From a checkpoint of a small transformer trained on Wikipedia.
Training: a variant of Adam for these matrices, 948M tokens, 7235 steps.
Each number is 128 + 32 x the weight over its row's rms, rounded and kept within 0 to 255. Layers, rows and columns count from 0. Numbers have three digits each. The size before them is the row's rms in percent of the matrix's.

# layer 5 MLP gate, 704x256, rms 0.0708, rows 182-253, columns 0-63
102:144114140126086176133136113106133150172131140114037169097132160107100138127118036049155108158118181111153146101110195070144135212114216112108176079117125150113137119101152095076094136131160187
103:204114158172109137103124078126119148183163171185123133113143175129082153157084085119147096089153097122108127102118162139103137157178151141123124106151127165172056101148124104151084148142171149
103:129113151138110075091068104170123155131118098125134102168093123099139109109052087136135125100194123157123118154112128103139160084105204145176087182150122114089151138149118170098124103116100140
094:109142149089141140170130170103106136115158107130115120177128106101171153115137166140147040080091112135123101122134140110095141134176189155130162133129063116147108072156130175149191158114120138
101:190098137128153156121173171141147101111090125079113153168116149137116175098125072100148115130152123163135128129096121124107126145165106098158169143148128164159112130136185139148102082145115152
105:160123132157053104097075134098148122119126163124126166119109030083110146149101096116159118127181141114163144131154087154115133151137128111086149176141160059133121124074125103087113134146150108
095:132154103170130089127120136116063187203070102135113152136130103086171114130048116121111113159149134150106153127139136111129112141168126059125175159157052103106118181149176060189109092116139125
092:118074144163132166089077105094147131107071122087147087167086044132121145109161175116149121133154131113131117112180129155138150115136174151150121149148130122121129091152092170121084114120148151
103:186115109181117141151091112131106165120125111126092130171136155083068128141141041148150130151118147156186175071091133127137132144116142073101153142125127161125100079084131108088157213123119079
093:147139164210088123140106131118127112154095154137142133120152165157112144077134135123122135172112093146105177125086068211128175113129122107123124155189112152103112115120080132098152153126109121
093:101147162115091049100126091155161130127147101151135148099135116147088114168098111148142143092174174120117134113189152167130102139075153109156174133104160182113085149181114139186177120157142127
105:069175104162146153114098140166105122146155109148046116146168126116164139167136149107162115087116136086141158155074160091129079191085135078098158121144075088132134125187136088132146135200176089
088:167152133120154130098126144116105116130160075119160091123134117155186117098113147152107115161154144136150097128168141144120094081035219124086146125109130146112133113025095116121156131144083170
093:147149146081109125172106136138141123162136114059096138145156116136142109097100171174128130116107102089143153134115163124108161095097105076183115156171117154168146172169102038143090156134145112
097:142080096058129144111064050115160137068127106173111158097136138119099185155122082117123132142131213130131103154141153099094116125122129186096084196091140118097124146131127101118120127115113164
096:189104132178148130095144108176164116080089155071154108140162156135177154084110128116138128107092116151038140102123046107124105098182133152117217179176084192081139176134116094109137152124108103
101:120168158144166116130190090129079160103051108167110120148155118132088177136165107108124163089225105153076141104114133082106106195173133136071181112158085077090110132100115068144092113136152171
103:143185154156106110146108132115177157114092165097162127109051082074103189083132123137161129123118071132110162096132118104168131093072061069130169120121128176112107140175105135123110085161097179
100:160161089182092169113120122142188173135184085140153156101137124106129166115131127188108044103112186147116139101153174071134082134105170125112092150170150129119121121118140104163180110207155136
097:195121100080118124134106127157151165059115097168106172095154114064141141167099137095129108111090162138175077115130127130096129116168126091151056155157166155155135170112099101118096115177051132
104:155141142105130089123075161114138116150129186087119187088140110158129152112149114129119100108102161103160132120085126119119188181148132080161131182141149144065172137153122100111075125181143130
103:167056118168072114108163174099105106122071109136091189136141153118166161116133088131150117187132120138145141097120110093099096098097118074109180108116142074109133205167088127132120082158147128
103:132190126212052154130139162083148150114146145139134120160098125068112170116169095141131139128129151166120142093166102123106131086162097085095152203059095147100120132094183114141166118128091183
100:180131125189124116087102126121150117178134164089171168165125111133153120163127061141172177115151113077142165113083084174119134145229122140135198127099101088139101168100123133101129141136182106
100:114159076160138184127108106123057153153053141129063183110090098096129164125091143099151160112196064156159109130155062142107131143116125057106124131126110166143127130159122126135091088103134124
102:125151096140097171144115155155125171164166123140144136133112100088113172148106077126130110061112103158149082127145118099133112175151134065129157112135105058079134087115102119048120122143152119
094:064125098143140133092087206148138100157139181140118148111114136108127112118067141167210102073134089098129154109104142128110156111185087089080139163074104145173088152087167098080123125152146148
091:105157104103104124155122121179083082113129195075193127141072091113128199131142136141131134108138134122118112101157131144201070105154149116075067110208080167101149119118071124087168132112088095
101:155168142176161133155116140145097168152105145100149125095089105087123181154090212165170112093113104152160146127139111128143132166179171115125105091140131159123156096148080116065090097164129131
101:163111149143113090165093105179068060159121122162110182160132169068153153126163129121135117103124107129103110080134089115138130182121164098122178117144121095113143145140099142157155128163125150
101:115133090133104112134125139103104122085165107106055182146102109124179126176114110164133129135129132107138130122132065132120091185093159066089165163117110128137122136115086150113113130172081114
098:112180126126096098103106119142188114121133127178169192083137152114135139080114144164150118140136127094150088168138119119146121153122096162129190136184126106064148080124153088140166158174137141
101:095139140116146148105165153161147107088084147105102152159124149103121143113098136153144116098104116119177123102125137154136115117138150116141060160096128135178069156078106063160138138147130136
105:162161190125098082140155149173196187141101149132084148122144132146107192117138071104184128095122195169161173115108146088135143159155099148093093157142134175090130101131164108120170119182137143
096:160096129108156116075130100102058133116114116148113145146069142161115139147141119160190130126096146117186133093147146091088106131055171095164110157166155092075142113135158101082170106116180143
105:127170128174162089098081127124171125157117092071157112116130125144145143140105147062175101139092125103107085122156129152103110178075184134109103097124139160113091173096152153137086078196123161
104:125115160141148101127142141149141180170123122093117120107153099135124185150121072112140141062165167189126070128112120135163113087132144063066076104191134095122093162069096124099136189162096137
108:174076173123142168066130139169130136108104052132139132174084128162106177164062122176110131092127147175166118128152144108167138154134114104157172227078115069100120120142152154164133138134123119
096:128141117144140168194102073105153118146129215148098179194128125128133147141134100175111126142117162149158163126185091118080145125195154164121121116190123228083130129180115110142131120135144172
100:091110186149150159119182063174074145123156118008165119161110121065116128119090126144124133159147202092125156123218131150144121141141143165099173144142153088163101073069157167122118176136111122
091:184091094156139080185150105095087099123105114153125132160143132086128147091163149120152121074104090109150094120126082118140074115122091142147169118157123078171142150031143133089107129164105061
108:137129142141088119178167138133110180126090138107098086140095115079134156152164131120127128114151063110127103138088066159108182126104110208134149106110071067099048128075076125129110158132159141
100:132150096134103138177150137123136070174089153122148118152103129113158190092184135112109152138124157174179131156173102065148156160146163097177111166096135137116122131173146132153046153105091131
101:151104135142142144108090145159133152112102130151115095110155148164204191088069109089218127066166127115148097123091145154159110115134113098132108173128127106138133122108185206127171198130179179
098:140092167130222133090129132120158137108122123128117139103122128107090154174130154113123156087123125172127125153094170150185145097063112172127141134084133193120128092112135185152128132162195110
091:173238181140130144140130175141129150156158084144038136048122116140124147169079163158125118128133169113144117173146103145191098207112143135122142108180129128129095122152113107120132129183167077
120:193130145144090107124094107156095159162103119121109174100098120096085133109097097132109116108154114149152160080112109119112129151124156109073124143118073123137055119126153106137119217130139116
102:128119146156139198093132081130120128152161098132109127134109109110110168181109130175077144077155079150130163087122084165124125155137108141137152091096085141125125099100109091075097177158105122
104:165089114174169116186124125092097111168096124130126126117120154091195118083075093114133123130136152189133093062112158105096153121109151070142098107149131140147075119150138167140143145150097097
109:145124136152079095135129115135110186128182095141136118146153156136117128142112076136147114069123163120133086125133202104121135102094160105131133128165182061127141160130105148149091089165095119
104:103142153146121168182130143110144084135134076087112173144083126061161144161118115083124100158131108136120153052057082159111125130120113134137110113140086104131156158115131130058065169176129138
098:164180150144161126082141066113154108082136105107135106071146087116139193128142124126109134116082123119095054095165176101124120133099139101072135179150109085117113158128168161111146136137158079
099:133147124133092134152116109141148189106130166086104178132089111110129153155056112143109087153162191150115149086107130122099153153179153116109113159112098100123113117088128130079130092161165144
106:113140117116125121104147118140083129181119137117141169102120164149092185146159129095172128069135123173149127093108072187155129129095168164062153116130148069116125158165121117081137147160160114
100:148113230125199125107129133126133135104092107122112125082153062128195124121108123168117150143135122136127064085160171144098100134141153132120124143063167104084148121100150102171105135188153141
100:102151111149110067091146168125147136144098101115145182094108115125162136106198093020164080165128153172095054170148095145089127151107082174149184116154150136129085086120079097101090204102152080
103:154113124085121115096120174153095089132194146148137100139136102121121109091142127122107106165192150061125155110114141124130167226169124110126119122100104119146108107118224004135133159112090129
094:109138182105119146151115154134089134110116131138094142031105125083143132157092152113190141113141159129111100097139082111104156188128145097099113084142120155078165128129165151115173138116174111
099:090135164051080187034161071122130159119147154070134132123159135086097175142094155086109180123108194155072105074115155131114127112149103132135139147152098134174132118145150128125136160159129168
094:173155136114127121133118110058151092107132055119137094139079073139125162096141127088107078072141094166131111127153120145108092135067114155130146141104148083139104133134089180125130139084056093
108:080146092129161101099163111141073146115107126160108161170091115154185183166137139115153118152135092099151141063086045138189120175195148109128112108158105121109086093093100087139137165130121135
094:129159147063109192109068118143206184136141135104108071127120103143113140144117131142149149077136117105151145137137175144171182139105154111167134149081088147101217124193160101166106126117101185
101:142091096107103233140122084174138072083142128178172128134119086157178128076129136139107057124105104106108167142068151132122112181107080179130167144116182138134168133100065113077104151152127173
096:121198090125111124113077129152120114155101109114149118161080097158149138115165122160156137096152022202143151143130146152157143128118153138073161148134159092106140175122114148075165183118144135
105:125125104157127096156192119121131071147128011115098139125160124127126227164078137141173117138131140158108201142125073136172109172087132092107171107090125199118119156182129101134082104130124097
106:101166174108103146131088132132126138106126148103151137146106165124126141137118134184075150100212161207114149121130117114169126130150149152127080167124127143157100070121119062143102088170082135
106:094102137079124140091107167069114120212147120091156200143106150141129189132089129107116061100119146131123141102083138099089114152149160072083128132130105080139148123136139122157124123151142162
105:210118082095083081082138174122127134116065141060098133132165134132135161147089158160169157092095122170188112102120094161103142163053124144117143138155124097152162142176042056107147113146111173
099:081138117113061175099121181154119151117138104157104120122167109099151157130139062168147118086142094216086138135149079106133147127082180130185101171133158193148142146140071076142149119176128058
095:054069095086119158063110124119121145157158092132130194101102106130142096106123134121142150102113175105126204151191135118147139133175121056159116189109140104143106092127185117137115162121157162
099:177110170123120128146103141117078088094121125138102114164165183141124158112138092120171147122089091091101155094059112138122145136197123121144138134137078189152103069119114169149134149160134172
094:157086128134150124056154114115100133137118115129127086068141137109117166094137126135166117115131146153124091135098102107187094100127134107109135174073121125104127083168142108172172129139142088
# layer 5 MLP up, 704x256, rms 0.0658, rows 182-252, columns 0-63
102:139156142123138150121151139127047139124158157098128157217088194103144153142169183147144138141109170114146148093190140153104064129133156168115161086133115108076141120088181149140096154132166148
101:134160140093124129118111153146194097068113126136118122170092036118105094119109117109154138112136079104111166118214180119109058200124200088110124176151186126084135117158182173138150176082111176
098:140083169125099153128079167114171125118085105078135078122148132117172122055086114087188114107138089107171170127131168072130184061163142111138110188104121146170125125161139117172169135127083135
097:154194124159099125154211140089115147195097133181092109133083135129127141131116129119142077140120189145156165122101141134136108112203072093067142086167088141095103115153143125104068140125152125
103:134125125138182098195124162162105186113126094118166077154178174159121074151109170114071087145106132127162149105109098090174122097117131112129105168131120139175126085075112130087124164157156140
102:101136121114122188174136134118135114122140117124117100070120139132162171143113113117123115101183110124143123110097165113150115135106156136145078163139165100132127159028149139192146104133126137
102:098080160125112071110122103154095199123154119110190162128116147117118140111115136106131159124137118126134102134066082092119188127140114112152176140124129086126159171149114080197091055115134121
097:072136100094170183140137158148141122114120094100081125118103106119136112120110180142149109138130100106097144102106108115067140152115088153076121130101085104105132127143099145132116060105171169
100:146050133173128084135106175122160113082095086179184150139136221128146200116141097126096124133128141106109114096095105078079174146079098195142112145126169119192164128158105135093098104090110069
097:151139115108095130067128145101129071127135116180093116162193130113119165110126065111136099139125182179157096089175064120097141136096073065100142193151162104176163042168148133138164149112119083
098:102149157116163097138119134098165172170144126149133140053156126160095051119169118120098124153145169159096158061156129178133167114097118085131149127095130154158091152155155172175153140132092143
108:125111096127177176151060133101161173107137138150090128151174183120114101189147132092128151164113130075133163180150125100133118177097127106143106094119149171167144067160113152149118089152178086
092:155125177168193098110128188047096115101095134176076175147118112093200160163135124153133135116143111128165097151149110142094145163159115141140155145146169105174165125156172104129096156160131118
095:126122125147107128154163142183167086091114100068102165078111149170143125073172175105146096105178177076136067186139189110140162119103176167157132077133145151075132127109104113152132175149154088
093:085135093184176143029135132113165118082150169122159140152105137137114118103143144121108173155179157131104093154149125189163113095110169114137138118124088118114126152112164081107089173090118105
098:083176117123147173084172075122100164118159110145144079106163098106154112130150204044133099138107184052165164115167172166123152134048164116149097174116118084114154115115090120136124103121079135
101:139130159148127114079139069105156166189087107128105194082136139109135111148148100108095136141138175138120094103134137194204074089116130210149123094158160127088140157117126129092134152132117041
098:109152101112098160147169140117122135111135151053153126152070139076135078106121135099169114155110127100110124083143135129181087149136089140115180108157174143175136138075191098111103142112151136
104:094099149097129162107162154128080112147070150090107094028133188153146122135105116093107167111175102118113148143181139190166130115113098097079111144102092083098090149098128154129097117144088079
095:160095073193136144070126087162127078119151135169135139126065125149096161185119109184128180127117091110117116174064140121167208093108095141193100136051107096107134148119144157156137118116141060
102:152062110123174126062120098104159115104109135088174120090169156120144146090124130123122127109101118114149087158135070136140129084068129119099142176166138094147134135139057153100121124111103174
098:150099094139128096133147106158134133133139116116090075111124147125162118137166157126120146097155133128156107097073125202155130143110076100126086143180127101112130119146180162125161158124026126
105:135175144119132139186157105088158128147131115142122178080130131138160128059102117093123119153095136174094134145124193099118133175141164163142075129090123180119102145116145134118125119102120152
101:111086157139129074171129158099094095128177132122126136123134163099114121198159119089106115140131146143171128129102057171147109183150090106123142079132127073130145174160158139086081175105137094
096:177121128116149139090168136097054087146144079168130066166105101146106154143109172144087158196172128104127114146111128185192124110100167159108157102107136100100091082141099074088114177118115098
099:123115131076090096138137047150172114095139125144121112150126104114133161167117159141148203095150134127101143113181150105089140138171132169126124156080135143162137169140095136142115123162116197
098:139078140127137104134118124177150137127159131079107169144121088121103142128200147164111114132104144132148112150149102103133075148116162149125072120114041138126175100085140161139132132129123156
100:091158128104098142164111131166111154102122134059142144146190139091118155191107087085092098156085065111098053156137182122117065141095173051157078120167147138135152124158147108142161099137059139
103:136106152214099161100098089072091159091118108116156084090145163140162172146130130151176124114078173142176117103127135163123118099158108151119156163157152143165153137165105101158111107122103112
108:148119086131159072131159098107091181126144102162169141156185137123093164111129147183113143080134137127163107145111135123136132126103131080152145174152108131088127138143168083087196124096134105
101:116107098114127188091086206141173109152097111123081146093095125097100107108110113136113187121146131166064123143139126142088171129116091132201131127094142158138120128142120131090132167123141077
099:167120205098124106166175122116150138093125138056176167172110137102156150151165123121104093145170106118178098080168163134113137154148185099105075140132138207140167141151127151111131133094101173
100:183147140107154074090150119109146109065141189137102145144114156083100214093139128116124109102124141194145160094153149108155148095139154069121114147144152139140138154134224121140062139112105121
102:128193083102147128162062190134073096173186121111143152074078152099144132212114124164075131141159094096081131116176107103172189121088150152172192106149096136173110145135089196178114131143164137
096:138115112148141091118156142108186173115128154117143170143109110091095130100158145184119134125072078186129185088124185097062076114128156091165076150182143110133150158121138130077133147127160124
101:094191112106134125206141118163191129135150154091130158097197147159093075071075150092161115168146138104120152105140130125126110116165158132065113095148128211154139123118160167101130123121153155
106:122163144106184166151156069182128116123162141107177130151123101153070118114182157130156137146086172094095129124104116121121112137125173131061198143077040101185150111144153099137103098115108162
106:092093133110127101109140118086208159164158057083054089071135132170113121123096187156133065160124080108095125169134146145103111155040119117101115134080129134147152111111164181161123095111123075
098:151137123173168132217116143089148132131129103145112129212174172115110146153138073100127087128126130138120146140167146128158146093147094126163160153190113127143115122083082133064103080102137155
103:124089154122141107137133114095056136194117143134127145151118151087133079086137119095093061166089118126141217170142135149153118159087128111195143170102140101147122110075087109121062086144098086
092:151145143155119069134102076105116164127159142118172162143094141159102092152165149110095178160112132166168112158187078086131122123135077132185100139144098117144192169081150174127167123163117114
102:093112140069132132148117111132110115124164169096140091178149164163134117103129113130098101140092167135131165127126204120158164120135143098155114162136178190146153074227140114100125131155124176
097:048124134173135080159094168113100063131066136099138163156133164152125117131155150107119128141121040091144151105047028160147100133115142123104151117149087116143147189154128144109154124131134114
103:096104067142117104106164121126145114107102142186154151120142155106127088103118116153090101144104174130165131104175150085092115099145136124162199164168145193157145118105142046166117150131114138
094:082127151168146194095129113101177209098129164200176031164148090143118189127161128132132136113142164079156122147086205117106108146092125093131118170138187104092126122156060125133102198123137098
091:155124110120075124114148097183126052129155104108134166143061162079181143098115096150156114100120159088104116067154141052140085143189134106116153169140142129067098171119113150164119147149143188
121:066141115122202145122163162089127135119153128163137100116154119187158148155155134191192140119123127070106023212151177146144085140128097101172137098135139111125160129129080121096147069153112146
101:049160099082156167116201119092135131079124121156112135103130092170093140113133220177109112113148125081114112124173136127115112106113097113164115111060145165090106083059112138097116113119117105
105:119226152146137099167192061098098114093181164142143104222110123127133095144136095119132078115178115123135129115072181126084058117076132084131120087141082152133106117111096162135129140138167151
100:130108105177206138101187124095124186080162091109090087156174154126143106105111119119127075164097126109147103105103116125117132107100122045112123116150067118147148116102126148072115123127163150
097:047101122092152123152101118107122124150103121095120091066147141075144142186143147129137101136186127138115117135149116069141123113068097114200103169148139119125106128102131106109156152114087096
100:111102121121150138103098181088156118162135170120129130122141049115118160089126152137097158134118057130121141112112185174106105180070161128192098157110139155115088110123109121138157133111112155
102:162133155127136154121154151038208122144157108153103128116182146122139161069133150152172150134143102097089107127027074137149091160074063154123166116107142155166102144119097115138025111145083096
109:165171129111101169133107102139113110130108125157102151121131065100089132129068075149099134139133145088085120170102134100104152192190133051143073168084118177133095171137158113148121157115132174
095:159141149121121148096159138187140190120100091108183146151104163048149146135102156104131058081151051122118178098102100109179131158180152165129126092123030126101103151114178126128116116119126133
104:087141142097158139150080096149138145087111169122092131173147107154117147168083132133186085087079112170159201128156159143100117141127063116080099100160112124132097095085115196096175077152071166
103:121136120095156124084128175136078123112198096097139140128110088190130133180144155103159063099118083063101077164130090101160114165123122113135182103144160111136119148107131124145155106149131153
094:138159185100085200106084161086142150093090140058218177151140094146115139149127075146094132118160098090148105051177115139121108143097143080129137152136069109125199128076184135136113181095147107
100:155102099124174125108116131079113180132111100035106100116150157116091123121112123116124145097146104184153087117121107103144101123102149081125141094054093126132107108107236131147163145074189120
096:163107154089105092120086143126142121154123134150180113110126083151134138152162095092147090153135081140126187142080146110143185156130221148129091156158123104109109133133134143134169096131110103
105:129084125194099135101113158028138097130113076136103156148086133154086148213075152087094113155147144117161150097110069118075136125130133094144113164152127164125085080070105124127171131145074098
097:135130126122121136138132185101130142129129150226130175109150125129116140065115077147062129129152101155191108150131114140189103161126153118156081143140125122058146142154107169142126136126121100
104:149191141164104136126141158086156099126078167098124138163081106141140168162121167101129098135145087148086167147160133129140200174164104150069104070108062092089107200125166105121067103125072194
102:067137083149081133187168115158074163125124178155134149139113097090077128165125100146130124133188103121178128095132175096186144088201084136129149139099120151127147104123078143129118172098072182
106:137077082150143116094094091114142140117157116187135120061091174084125141191143112107155156090138137203116040134162119058119124186133115175156106169171105060144160136105108148111077127146147071
100:150143154099098117160138118148194064126116102150102123105212105178117128143147155120192151103140138127167158093113149121172126116142121144180075088030129136160098095118148203154110122131072097
103:112133169122159142134157197123123132166147123157155132147116052130131124159137109154126117140062161127172135147108143098146112107153103101106078153139126101148146112108186124139141102111144152
097:168123125187119080164162125177111123145103121212111163097127140133111154150150146153192150080176148151110129127137141146075146144154097102082157109103129113069181127171155140139100141190142158
097:087135126124120188097131156144136130081152112114142123134114131114142119134077144131088178112141169101149145143162189181194115135065138095173076134114152079145122086131150100151121083128146121
096:099176129128160080153125139169113131081197111104132105144111171102119120118171131147101113156131065155157098162121097072113111158135143109194086160191139126113113127132078096162197076154110133
099:136156119160085072128077148182163149106131131090139150126080133131138156124134127123104069127150131161108100145171151067074123154131176113103070150160101095143119119155155104139100082187168126
# layer 5 MLP down (transposed), 704x256, rms 0.065, rows 182-252, columns 0-63
103:146135113136119164107156092124146140162160130132044106105170102096121099126104136060127117144140194119161124119035159108157127169114170120109194092198125122180145105112103071153127104081134132
101:092115083075175133157089110048111113137108134068149109179118150128129148130139149111119125099076109169129125149160095117113123128183182138121094110142142154127137102101115170091166133158126111
090:131179076089092108141200158102186106134187182126135067114134086128152145148132127156091119136150128184137150133136108129133120153098076088096151093137209126159126093118121084088130133123174110
100:134142137166132081166074076068097090097133145114103196138117075101138109132151131094139130133107201135111120160110111092124193128156143138081135091171119108178140080137141125063129180103100131
104:121098129109104116093125151114139122097147099156123153131092116121150129096171101131127100134011127164131161090229096059054075127112153140189054151104150176097104142124060091051114173150101097
107:096151127147141127154082153106112132113107158135142096200104155081110123186152125116127152083158095148182076129131177085118127120104140103138091141135094103100149125141113154126151158155174142
102:156122086089069080131093131125123155106128125145104130109139137147144123126107109174118122086101103065140138178138088056133155161176142131114138089114180125137154171081111097217134087117103140
100:105128026100116210111108099144126105112108092138119117163154137097080141137124142139104121098164143087089120124189113089073148165154127152143090125119104137072156096164086140090155053083096152
100:098161122094118084091162138143112135099139160127104146096112096126140119113083159098110174104109105119131080228168088163099115146149159095149132124120189101147206132096120138099135080170107154
102:146120132138168154203141099175176154098129115110125111130130142123176098150101134138120154146100136108104131184143068106169101146198115159145146140082139183084105097067067206152144123136160111
095:146106132119153100176059143064098139100068158151182109109129171073144155114185198144071148165123141133119141176119094104131129093147070138118064141174114086125220087112157106102082135101125140
098:140109086139131109122105111080145160062133149135129128092125137150102100139149108155103128140138139133096167183108151152153124159179154141151129117169143182160173136156154138150115137159192146
095:160137175172149164142095115099100089139109121134160092132126079186171135167151120140156081120136156102153112158089090172111159123109099130128154157034187121138107100099197105034114085139111097
100:127120125121145158158056171145094140103117167171107139119128129134138120178096147108146128159133139084128116193141108184152100119168109045156158150071126139147119158120110096146125096094135105
097:129116179075100118158121135106114091148139085169156110170141128091159147143123142130132088163141146111146148088135074106074131102126101161108065114075145120131091122137142070146196174131172157
103:136152095161131108091131174090144167113139123118136170138120091147155074132112173116145136181111151125199170101158146106140108158133109103164092117105102090142099179106158109057151173108078190
097:159238202113165184105194097171127140160113157151139100093168147159113126126152090148138061130161170139134153108114170132130042071134099176142101088116151123098129163157119171078112089131120066
102:139124117154152158151157164180180139133116149153108177143142143147153150110175127114129048139109097068198112159185109128156115131088087090113160130148174143091108081109177136178123155110105167
104:082159131091094153119131121161140072152124150126160121142125086178148132118153075115109055155097151118064134080139098109093151125108142120136140154125186124110144155082100133040149072167150065
098:110133127103127126117103162113129189137113133161129140163159144121206122123159100088158091178099147121104132138219166135108096107156127109157170125138114129133155077093163074122149137131157206
103:162115096136082143145163081152079125091172102137035137147163137101158078138113197139161106170123109099103131152132140120157133183120155064124128091142180144158123152137107111188116135091138068
098:104159111168172131132094094092153180162106165112114137160169075103098096117136108048168100119099132119185173094152164117154150115209065154094064094159089210149137103112144089150101157183140112
106:175129162114158186126075097136103132110129086097120143112128102148063145048113156088084123129177123100147115152049155106152109191133131144145126091186089139143129151121121132163114087142148146
102:187064073143136112124150129109173124127172093093112155158114148136158174138185133103133091160047122136124123135166169100112142156163122197122066087117158118199140101166108125143137184148128105
096:111157110134197172139086118139079134125100105117121111125149081135141172096161205098113081127095110100114162184125146071153152138087131069140076204107157152145172132107144148118118150123099133
101:145157126164132155136139119101153118145113110128136117134114140138163148155130118165112151113123056127141129145065146111074125080127074167138179157124094148149127117122141153148186138203118154
100:194054113078101122170073147137128097122179074120105170119121105096169103124145106141075167152177167145148059139141126115151127168135156085158142134050082120090158143133077134097113134142128103
100:166093136159156127099180115143110143081157079136151160143142137098147137176137114139116093060059115106133144130155103147116174121128090188136139148102150192133069142149123147141111088123141188
108:138112121142089141063129090108164146114126073177162091121111087172086087153115097157125146154118161124099084091101168090115159103108113134113174158039097082135127109111065167083160147155134057
109:142108134115103107156153137150077106145127120121157152152136131051127194165166148092149109103163116126067103138128086092114101168118140138110130163109125141067144185189116174193087094154162108
102:142141186155150129137120141128128106123155130208079126059112110123137103137109155091185136101116085094192158178156129094079160179106129131192132143100153128155177122158110150159067090149148129
102:096098092117121116172121106164092182142105150088127117151126094134097180147125076142147132115138092163150171074186069116161180118139133081108117131119115094163094138169097091095132117064143112
105:091123115120137125105208059176119111218132182168140153168108127104148098123138128160083126152129064144181149078157154139171140159163112140108123150164136109097096171113207097128090160106125159
105:112201118094140113138107187100161122096168099150202190143148107085162077133134117166124127162133124111125105130139136126104177156119163085160169147145067122156136170118087146178176103157151223
094:087161134206111163121105098103077177128154172114141138140091163144084093114132130126114112167082100152105054142152121091145119099116116145132153140134109116095165116087191134105147176117091084
097:058171146046115164163117163110125206201130135117137105142197125130100161173122136111112148133095154116162113088106135164085170105148086091097143124119133119168140110159092173168170151057103101
109:076083085128154133111115158139115171178172118100150082142090123166114128155137078128143193126099129079109155199122082152139140135149099111066168147157099114125121100109125072152116181131127124
104:115130109160138130125208102172078149097135127122041124164147139140077099168110119200129086147138129156121098080116135146137138113092161143102151114095099109173110169096151137090114101082100109
090:134113146086076136183075112126148087165157128156189150160147121137064093085103163128081139127126127157135112181147120098105115116110143107153102107155068088107155109139089159128061140068088099
103:085128143063143126151086138113109107106095123102103116157151183157108113139128104148154087160087091110161129146115155127185097159114120128096164168146115135147092093117091148121207133139132053
093:092153089087083132153075081125123156104118099181158095167118134119096085169120118152135138167054072083153105048102126065114142127162090122198163139153107139127151128103140140107144106206129149
108:163104139129118144153149161141122131150150139172097123105150098135147109061100171112139151076087097122120105118098193161081172118134174122091146100153151183092076158120172136119065111113152177
094:135121108127106152108153138132150098091109120151213095071126087144151111122114168115170138149152209127129120165204137126161204060124175132170112168121145172137112113148155141114172161140098183
101:114103131110111087157132115114121111153096167176103131191119167136134070163095125153142112154141170102151166036140096085144119121174154110147202154181148091142076041170124075146113175105088156
099:085128196119143097172104147116139044100141105112187186122121141103092136142104117115103109150151106160183114148120067167086162104177132175177126151145117112086187095089109115112088159167137138
094:154162155157103175152134147126138115114127109151132134098092115118110138135130137136161092124208167104086104122123096107144129182210148138100137086086134163080119139144114093117116156175171202
084:132106126147100103138076078121078107143153134117092185114119114113089168139118130110095124143155118153139146093089116121103124126113146142086111146079065136149095132107147126142145223095117123
096:124074124110153089084168122094191160064114141118074127107162145142100133116118229166152116110140153073128119175138150153133164099087131153154144075009141119120116157057112168054129097153146132
107:129090133125134122127128164094129071193102126068147178108137124067084094100129161139148141128115159144099162173099103164178146105186142093092161109157171081071119162124129184139135086145099134
102:077127091135151160091096126137081159129118110128198128153146124083121150127108110149063130114156163114071123156178157118131142099130186142104161119157178107123096065181138101163133094140162105
098:144115117078111103133105101127119108109135117124156168152116123109138142066132149113089150220130144124172120122172165119148115149134173096120128143156102181079105096156145144108164115136128175
101:071054114102104087114149124085077150136131135097167173191123143100144066084133143071157077130182094173156211133133127126131191096116137164183159065128143141126118160128149091156133141156166139
102:162155161119097103146153175106177138122191145125150133132127137072134145126179137124176126184190117109104148136126115119111136168120076122119126129130129137155101176131121143109086156132142090
096:162163133136168123136206175131147165106075104130072130178076113120070104184099179169134077099123135072150131138090135159140165157124143089140120144154102153131132129162109138121178132107166117
097:144098168122157112140084172075147130139157153164137119092162134149133158127192072128100149164105230131106064108177161145089090158117143113169125129151154061127129068168097137151125131125124144
105:116103106069121098098108054176125142118087108111106167134202153140152104162137134126148122156146083168100144092121123142134144133163077121060112119123139114096113175125151134130114112114119161
101:099107110132086160099103107141110134141141073117119159135154100143069107160165192151158089152134149139095141121103167099137168198165143148174107054043133082111113166078140098102143156103105132
093:104186145088134115130126140118105157123104156100137146135141108168114151188134149150123205087132130116159138099105081111169160208143165148102117117118170097122156144131160141146140117104200107
098:108141117136150196105160127157070151137181117247103139135157139096141068103138188174135136110103132123131123137153105130135124153194131101107104126220139127111163155119054104195127096127113151
101:153063157154070120141138165123087125099129076193127071201144132138038091094161128172116120168078164157136137072120080166127122163110122140097161127121080122153076121172124120108086176147089087
101:151104144175142120116161152111126104132128080186119108094120152124102087151150126080120113163158147158169110078119126123090140094124158118112104159116155226183084139111114114136167117131100109
096:137115122181109078140156151119105089093125124078167095132165136202119143152088144133157128121121123130107122157116084139098110112168091147112156112088117066229091145090157080129172166118143132
102:183084163079099196142153144141117104073162115163161149137063116160170108104129124121093097193130116117138146112113145102111154127129115140134186158143149175133139131092067109126147130099094125
102:182104130105159145151180113137133088036183107120120148139147151120149126086079120195116102126113138141139124255110131135079135083154098130151140076127131104126134120136076155076175131121164202
088:113163089122166131159165124116095135140131109123097085114084176092140116157149094122188169133161153201112149112129087138160131128145109194138126199198052163081119164113140100178115123150151090
102:075090143136120121120066099178126129082085166101095080125110101093154122120167167114141170118131104167141156067176179106154137173151141133121094072118118167135140156118105114131133114122092140
095:162070069163156127146071118120169123159157145185099124137250166138135087087145113138166118107097164176103083093139159114140122096117105151105098176140142186116135106160169115136113113147157150
100:095139136119136108145232134054141161191136121121196131127099068102090136159048133118134151140137110148163151082148068123090169118080211134125127165160067098130070154108058082137128131150129103
100:130101154081115107133132100143095170197119099146162107159166125112132131144137139124187091120187128155142112131135094114087119119146131139155092082106132217126175082145113062143085169094153117
096:167197173107140133138159097078113167109085182127120098141097110123141161122135154156131114125159128178119098173114123189179108122092124177120157057143097140161163139107111185070136101119133121
105:174120114149166141182168114126062158195144177140117166152092118065141165186145121146134185147118125102087099096074129124116125126139103119124151120183115195158193146142125090172099133189114154